Weights of a small transformer language model: vocabulary 512, rotary positions.
Each number is 50 + 12 x the weight over its row's rms, rounded and kept within 0 to 99. Layers, rows and columns count from 0. The size before them is the row's rms in percent of the matrix's.

# v: layer 10 attention value, 64x64, rms 0.26, rows 43-63, columns 0-63
# o: layer 10 attention output (transposed), 64x64, rms 0.22, rows 43-63, columns 0-63
# up: layer 10 MLP up, 256x64, rms 0.267, rows 0-3, columns 0-63
# down: layer 10 MLP down (transposed), 256x64, rms 0.267, rows 0-2, columns 0-63
v43 088:45 64 53 42 61 58 55 46 61 55 38 55 42 45 51 46 42 48 47 46 41 46 64 57 45 65 52 42 63 56 60 36 53 48 47 70 61 72 24 61 40 71 32 47 56 57 51 66 35 51 68 68 46 46 58 53 37 36 76 48 25 66 18 43
o43 093:37 48 66 32 43 49 59 46 54 37 37 31 34 60 59 37 42 51 59 33 55 61 51 38 49 45 66 30 56 60 51 42 56 42 58 60 45 61 42 72 65 49 67 58 57 69 38 35 62 52 48 76 50 77 49 43 53 47 48 44 73 44 67 74
v44 081:56 41 69 31 53 52 57 46 47 39 53 43 36 36 60 72 59 65 39 39 53 47 43 42 48 47 39 57 36 63 72 38 56 43 57 39 81 46 60 52 57 34 41 57 60 54 59 39 61 65 63 40 65 47 23 54 26 65 75 48 46 41 39 47
o44 087:49 57 52 72 62 36 44 60 60 40 37 62 72 55 46 54 45 57 55 39 50 58 66 47 43 59 34 36 66 43 24 56 30 36 48 74 39 75 45 53 64 52 63 38 39 39 58 56 65 61 30 49 44 33 70 38 39 48 46 61 42 41 54 38
v45 089:24 31 37 52 30 69 52 32 63 54 31 51 60 44 44 41 56 59 70 33 40 35 59 50 48 47 53 50 61 45 58 63 41 46 48 68 64 57 45 46 59 68 48 47 42 53 62 47 79 63 60 36 41 48 80 61 44 51 45 42 59 32 61 57
o45 087:57 60 41 55 44 71 39 42 47 56 74 50 41 55 58 50 41 46 44 65 70 50 47 61 53 37 53 39 36 48 50 54 50 71 51 56 30 61 41 49 76 54 51 28 53 34 43 33 16 68 34 55 55 53 36 54 34 28 48 51 38 52 33 39
v46 091:35 37 33 64 58 42 37 43 65 68 60 53 37 40 53 49 70 42 57 35 29 61 57 55 43 39 45 53 60 49 42 54 47 26 25 42 43 65 67 28 53 67 33 38 47 45 50 36 58 48 42 41 61 54 47 55 26 70 64 50 35 51 65 56
o46 097:56 58 50 46 45 67 45 50 42 25 64 68 62 42 43 69 35 49 68 60 55 44 40 58 45 55 30 37 52 42 63 80 50 64 57 75 48 52 23 39 60 30 58 58 58 57 47 59 56 36 58 57 49 53 30 65 45 49 40 53 35 50 44 68
v47 085:78 49 34 57 54 49 48 30 67 48 41 56 51 41 40 54 37 42 52 36 47 62 64 58 40 36 64 56 50 44 73 71 34 41 58 29 71 35 62 59 61 34 60 52 64 62 53 43 55 59 42 36 48 77 69 48 30 50 43 55 43 53 39 59
o47 091:48 54 54 37 48 55 56 45 36 58 76 28 61 57 45 52 46 53 30 40 59 41 22 39 52 46 54 32 52 61 25 44 10 59 58 55 56 66 52 54 53 38 45 48 59 46 47 77 35 55 40 52 51 68 50 56 42 46 59 48 48 49 54 26
v48 093:45 54 66 63 44 43 60 64 59 66 48 68 42 80 54 43 74 60 50 50 72 44 30 58 50 43 36 51 50 37 32 63 65 46 33 46 60 45 37 47 48 50 82 45 40 64 46 58 48 60 48 44 36 59 28 57 42 44 49 34 43 52 27 46
o48 095:45 37 33 48 63 56 60 41 61 43 36 37 66 54 35 40 42 58 57 36 46 49 37 36 63 53 58 62 45 37 45 53 47 65 29 43 19 66 50 38 47 62 48 72 38 24 73 36 61 48 62 50 66 63 68 51 54 42 45 49 49 42 31 54
v49 092:51 46 26 49 41 62 69 39 61 54 45 53 39 29 54 32 81 55 49 60 35 57 47 63 48 48 26 39 59 49 70 35 57 48 59 37 40 50 66 53 36 44 34 53 67 54 74 44 46 50 59 58 60 60 58 57 50 34 51 36 49 49 21 53
o49 096:44 38 41 47 51 47 32 57 56 27 47 41 49 44 62 59 25 30 47 31 39 54 51 53 50 43 63 44 58 88 29 73 55 66 40 66 53 69 39 62 63 54 48 43 44 50 54 44 45 68 53 30 54 40 43 55 60 61 54 47 44 33 54 39
v50 091:15 41 57 48 42 46 58 52 57 45 62 52 50 45 50 75 47 44 55 48 51 66 59 46 58 34 54 17 38 50 58 59 50 51 56 43 51 50 60 43 49 53 51 40 64 66 65 65 35 43 64 50 44 71 53 43 26 53 42 19 61 33 66 62
o50 104:69 66 49 44 60 64 54 37 44 36 61 38 55 50 46 44 42 56 46 69 49 35 83 55 58 32 50 46 58 44 40 56 57 54 59 55 55 82 51 55 34 36 66 54 54 55 35 61 40 49 53 43 69 51 70 34 55 53 69 63 57 51 30 27
v51 094:33 37 63 45 49 51 51 53 35 43 66 71 67 43 50 47 52 31 66 64 55 27 70 40 49 57 69 64 30 32 75 44 55 38 39 60 43 41 47 51 51 64 50 61 53 51 80 40 28 46 47 43 44 50 56 67 30 50 57 51 56 40 46 48
o51 107:59 19 45 64 60 49 60 67 51 44 43 40 34 53 59 54 51 39 51 75 48 45 40 48 54 55 64 38 51 33 36 35 69 60 51 42 73 68 32 45 39 52 79 52 41 44 41 58 47 39 35 53 56 55 41 60 53 47 63 71 33 59 32 42
v52 087:59 30 33 46 55 54 37 54 41 44 42 56 43 55 63 51 52 50 38 51 25 47 62 46 71 59 23 53 71 54 60 43 49 43 41 65 52 48 53 66 38 62 50 28 52 45 48 51 54 67 55 70 52 87 61 46 41 48 61 44 63 42 62 74
o52 087:43 44 58 63 47 51 72 59 29 42 52 41 65 60 52 64 56 77 55 44 64 39 53 58 48 53 75 50 36 76 79 59 39 53 60 63 72 57 55 76 51 64 43 51 47 46 50 40 34 43 44 42 52 34 49 31 52 55 38 42 59 60 53 59
v53 088:45 42 80 50 37 58 47 71 59 54 53 64 43 59 40 64 50 45 46 68 34 32 33 50 56 77 52 31 35 39 51 48 73 63 54 54 37 41 57 53 61 56 55 56 27 40 49 48 32 37 46 55 26 48 49 51 50 43 63 52 52 59 63 25
o53 096:79 53 48 52 50 25 44 33 32 45 27 45 69 52 51 49 48 44 50 59 41 48 56 35 52 43 56 59 47 31 47 25 51 59 33 37 72 28 53 43 56 66 62 51 30 58 43 35 56 46 47 28 58 51 64 60 60 49 40 37 43 64 41 63
v54 087:36 42 60 57 57 50 36 54 54 65 43 47 66 63 42 49 36 42 31 47 65 56 43 78 59 34 57 46 28 48 49 48 50 49 50 47 39 36 50 57 49 73 22 53 78 49 53 46 59 61 40 61 57 38 49 42 60 33 32 68 35 28 40 60
o54 095:44 60 43 65 50 59 59 61 60 43 36 57 60 59 43 51 57 65 68 67 48 45 48 53 66 49 29 60 68 75 51 46 58 32 40 34 62 47 59 58 49 29 66 35 42 59 66 36 44 54 67 41 65 65 40 63 65 29 62 54 55 67 60 34
v55 092:46 60 44 23 49 42 64 62 36 22 48 53 52 42 49 46 40 70 62 48 51 56 31 50 39 49 63 45 52 65 73 51 50 40 66 40 56 50 51 43 59 22 36 47 83 57 56 41 44 64 45 39 48 47 53 60 36 59 27 53 49 39 37 35
o55 095:34 55 58 76 53 52 43 50 49 45 33 41 52 67 62 32 50 60 51 44 62 64 44 53 43 28 39 46 36 52 34 57 49 72 54 55 24 49 51 46 48 48 45 24 53 41 48 67 48 55 52 52 22 60 60 65 56 53 84 67 56 41 47 41
v56 091:51 51 50 50 51 62 50 45 35 42 42 69 41 50 67 60 57 52 42 64 34 57 47 55 34 56 51 57 52 52 24 52 54 52 67 47 57 55 39 65 57 52 48 35 37 44 51 61 51 86 53 56 53 73 33 21 37 39 31 49 40 20 41 40
o56 105:41 75 65 48 64 35 64 51 70 48 62 31 60 67 31 46 38 59 88 54 68 54 64 30 56 49 52 45 54 49 59 43 48 58 48 41 51 67 55 54 39 59 46 54 53 43 62 57 51 61 46 58 61 25 46 46 36 54 61 40 65 56 58 72
v57 099:57 29 33 23 38 42 52 55 46 38 40 41 20 50 46 31 54 41 59 58 24 54 56 37 44 48 72 56 55 60 60 35 58 59 66 54 68 55 59 67 54 53 47 43 53 51 45 47 66 57 47 47 47 59 64 57 49 50 64 53 67 20 41 69
o57 090:42 56 68 65 55 30 77 48 38 58 69 57 55 47 71 41 44 32 56 45 55 56 56 48 47 51 51 52 59 67 67 50 35 54 44 41 46 49 39 33 62 39 52 64 40 28 25 54 25 61 35 43 41 62 68 34 52 64 56 57 43 54 67 60
v58 099:54 48 38 54 55 51 57 77 44 49 59 41 58 43 48 30 41 54 33 40 31 46 70 62 59 45 32 45 39 47 46 60 62 52 34 45 33 44 39 63 53 27 36 44 47 57 63 62 41 55 72 55 51 69 67 67 48 28 67 49 28 48 31 41
o58 094:57 50 56 33 30 39 62 37 60 46 39 35 56 60 67 55 43 57 42 61 41 58 33 59 31 29 70 55 55 85 32 47 55 63 48 54 64 63 39 33 58 52 64 35 67 45 65 43 47 35 38 41 44 44 46 39 56 50 40 58 73 46 46 56
v59 095:48 36 61 63 65 36 46 51 36 49 61 47 57 61 53 48 25 59 34 28 56 37 53 46 42 53 62 61 37 52 25 39 58 42 62 40 48 37 38 51 53 36 66 68 60 36 55 49 30 34 65 48 75 60 25 41 52 75 45 53 48 52 41 48
o59 096:44 47 73 62 40 46 43 43 59 32 53 33 44 43 48 41 59 54 37 54 47 47 47 71 52 54 35 67 60 18 58 31 65 52 37 49 66 53 55 53 25 59 61 50 69 58 75 53 66 55 21 52 44 47 58 61 42 39 36 59 61 46 61 46
v60 087:53 68 38 35 37 38 56 48 35 36 68 69 69 46 64 42 37 53 55 45 63 41 43 76 50 50 60 51 51 39 49 41 47 46 52 61 47 27 71 41 65 45 50 31 46 45 81 56 69 40 43 52 44 55 39 54 52 49 54 76 63 60 39 65
o60 096:52 28 50 55 55 51 54 58 71 47 51 39 43 58 48 52 64 64 54 69 06 48 45 41 52 47 41 54 48 66 39 57 42 53 37 52 37 30 45 57 41 41 49 53 75 45 38 43 51 35 46 40 28 43 41 59 34 76 64 46 57 42 48 33
v61 123:79 43 44 39 52 41 52 49 52 69 54 43 62 42 57 34 70 35 41 65 44 71 50 60 44 36 48 61 44 31 60 47 38 43 65 45 59 37 55 46 68 49 44 72 65 29 45 48 81 50 47 55 45 48 79 46 40 55 50 46 59 55 49 69
o61 116:55 62 29 63 54 55 58 47 31 50 66 59 37 46 42 68 59 19 42 67 39 47 34 53 60 48 50 43 36 88 47 63 25 43 44 48 70 51 44 62 58 66 54 48 56 37 44 47 51 51 48 45 46 60 43 57 56 37 47 71 40 36 59 59
v62 086:61 59 44 43 45 31 71 58 58 38 62 75 26 58 46 37 53 42 31 65 29 42 49 65 67 60 45 60 47 49 57 66 39 47 43 50 65 30 51 42 72 62 42 53 52 47 48 42 63 58 57 56 54 48 45 37 58 29 75 62 67 64 51 56
o62 095:61 41 38 33 52 46 60 51 39 45 34 67 64 59 58 33 50 64 67 50 37 68 32 40 54 45 38 49 34 76 60 32 32 50 30 55 68 35 53 52 36 59 44 49 49 35 45 56 50 47 35 69 52 41 63 55 51 58 19 46 42 38 52 58
v63 088:33 53 55 42 27 38 25 23 43 40 53 36 47 44 63 25 55 39 59 43 49 52 31 53 34 53 59 54 40 55 84 42 38 53 48 43 38 71 53 58 45 48 46 51 66 40 43 45 53 67 62 46 66 44 45 58 60 25 57 62 46 55 51 41
o63 102:49 42 36 58 59 57 57 53 63 55 37 74 40 54 53 71 29 57 45 43 52 47 47 51 37 48 22 56 70 50 59 32 62 44 62 59 48 57 30 58 74 45 40 37 43 41 49 46 38 38 53 53 56 69 60 55 40 37 78 45 43 21 57 44
up0 114:57 53 36 59 42 68 62 63 59 58 45 52 63 45 40 27 82 38 39 41 56 56 46 56 66 67 47 41 38 32 55 43 45 53 69 54 43 61 52 52 65 67 52 17 40 41 55 43 50 53 53 55 22 51 40 35 44 30 56 42 44 47 36 65
down0 114:56 52 41 62 50 53 35 53 62 56 36 68 45 64 76 53 47 54 59 61 31 40 37 66 53 50 54 65 32 32 36 41 37 54 48 36 71 20 71 48 60 62 59 66 46 59 56 49 52 35 54 78 27 60 44 56 43 46 51 57 49 43 49 48
up1 100:76 57 60 37 41 41 42 51 60 64 64 66 44 31 33 33 42 52 41 72 53 48 44 48 40 48 40 45 40 29 56 41 28 58 58 42 45 52 49 77 55 70 28 42 45 61 71 55 32 50 66 47 31 50 48 36 46 59 58 40 61 39 41 52
down1 105:45 40 28 53 44 42 37 56 59 40 69 57 44 31 41 49 73 65 61 62 55 56 39 53 63 38 24 41 69 64 73 49 22 46 45 65 50 63 63 53 52 36 18 48 39 48 40 51 58 55 59 44 36 54 66 40 41 53 58 54 47 47 49 57
up2 101:49 50 46 58 54 33 41 50 75 50 45 39 41 53 59 44 52 58 45 38 57 27 49 62 49 40 74 47 40 43 41 39 28 66 33 52 47 41 60 51 74 47 34 50 40 45 56 36 74 30 59 60 37 20 55 71 65 51 56 34 46 58 55 55
down2 110:90 59 45 52 42 41 47 33 60 36 32 44 46 36 45 62 49 33 55 48 34 58 36 67 44 58 49 48 46 71 66 48 63 40 38 58 37 74 38 56 38 58 54 32 63 57 61 40 57 61 50 39 71 58 34 42 48 57 55 40 58 38 45 38
up3 101:60 43 38 58 31 58 36 44 44 58 39 48 45 58 40 57 52 59 59 34 26 32 26 72 66 62 58 41 42 46 40 62 54 68 72 36 56 53 50 63 40 56 74 52 41 64 50 35 46 50 74 56 42 47 60 60 53 58 64 32 57 44 28 50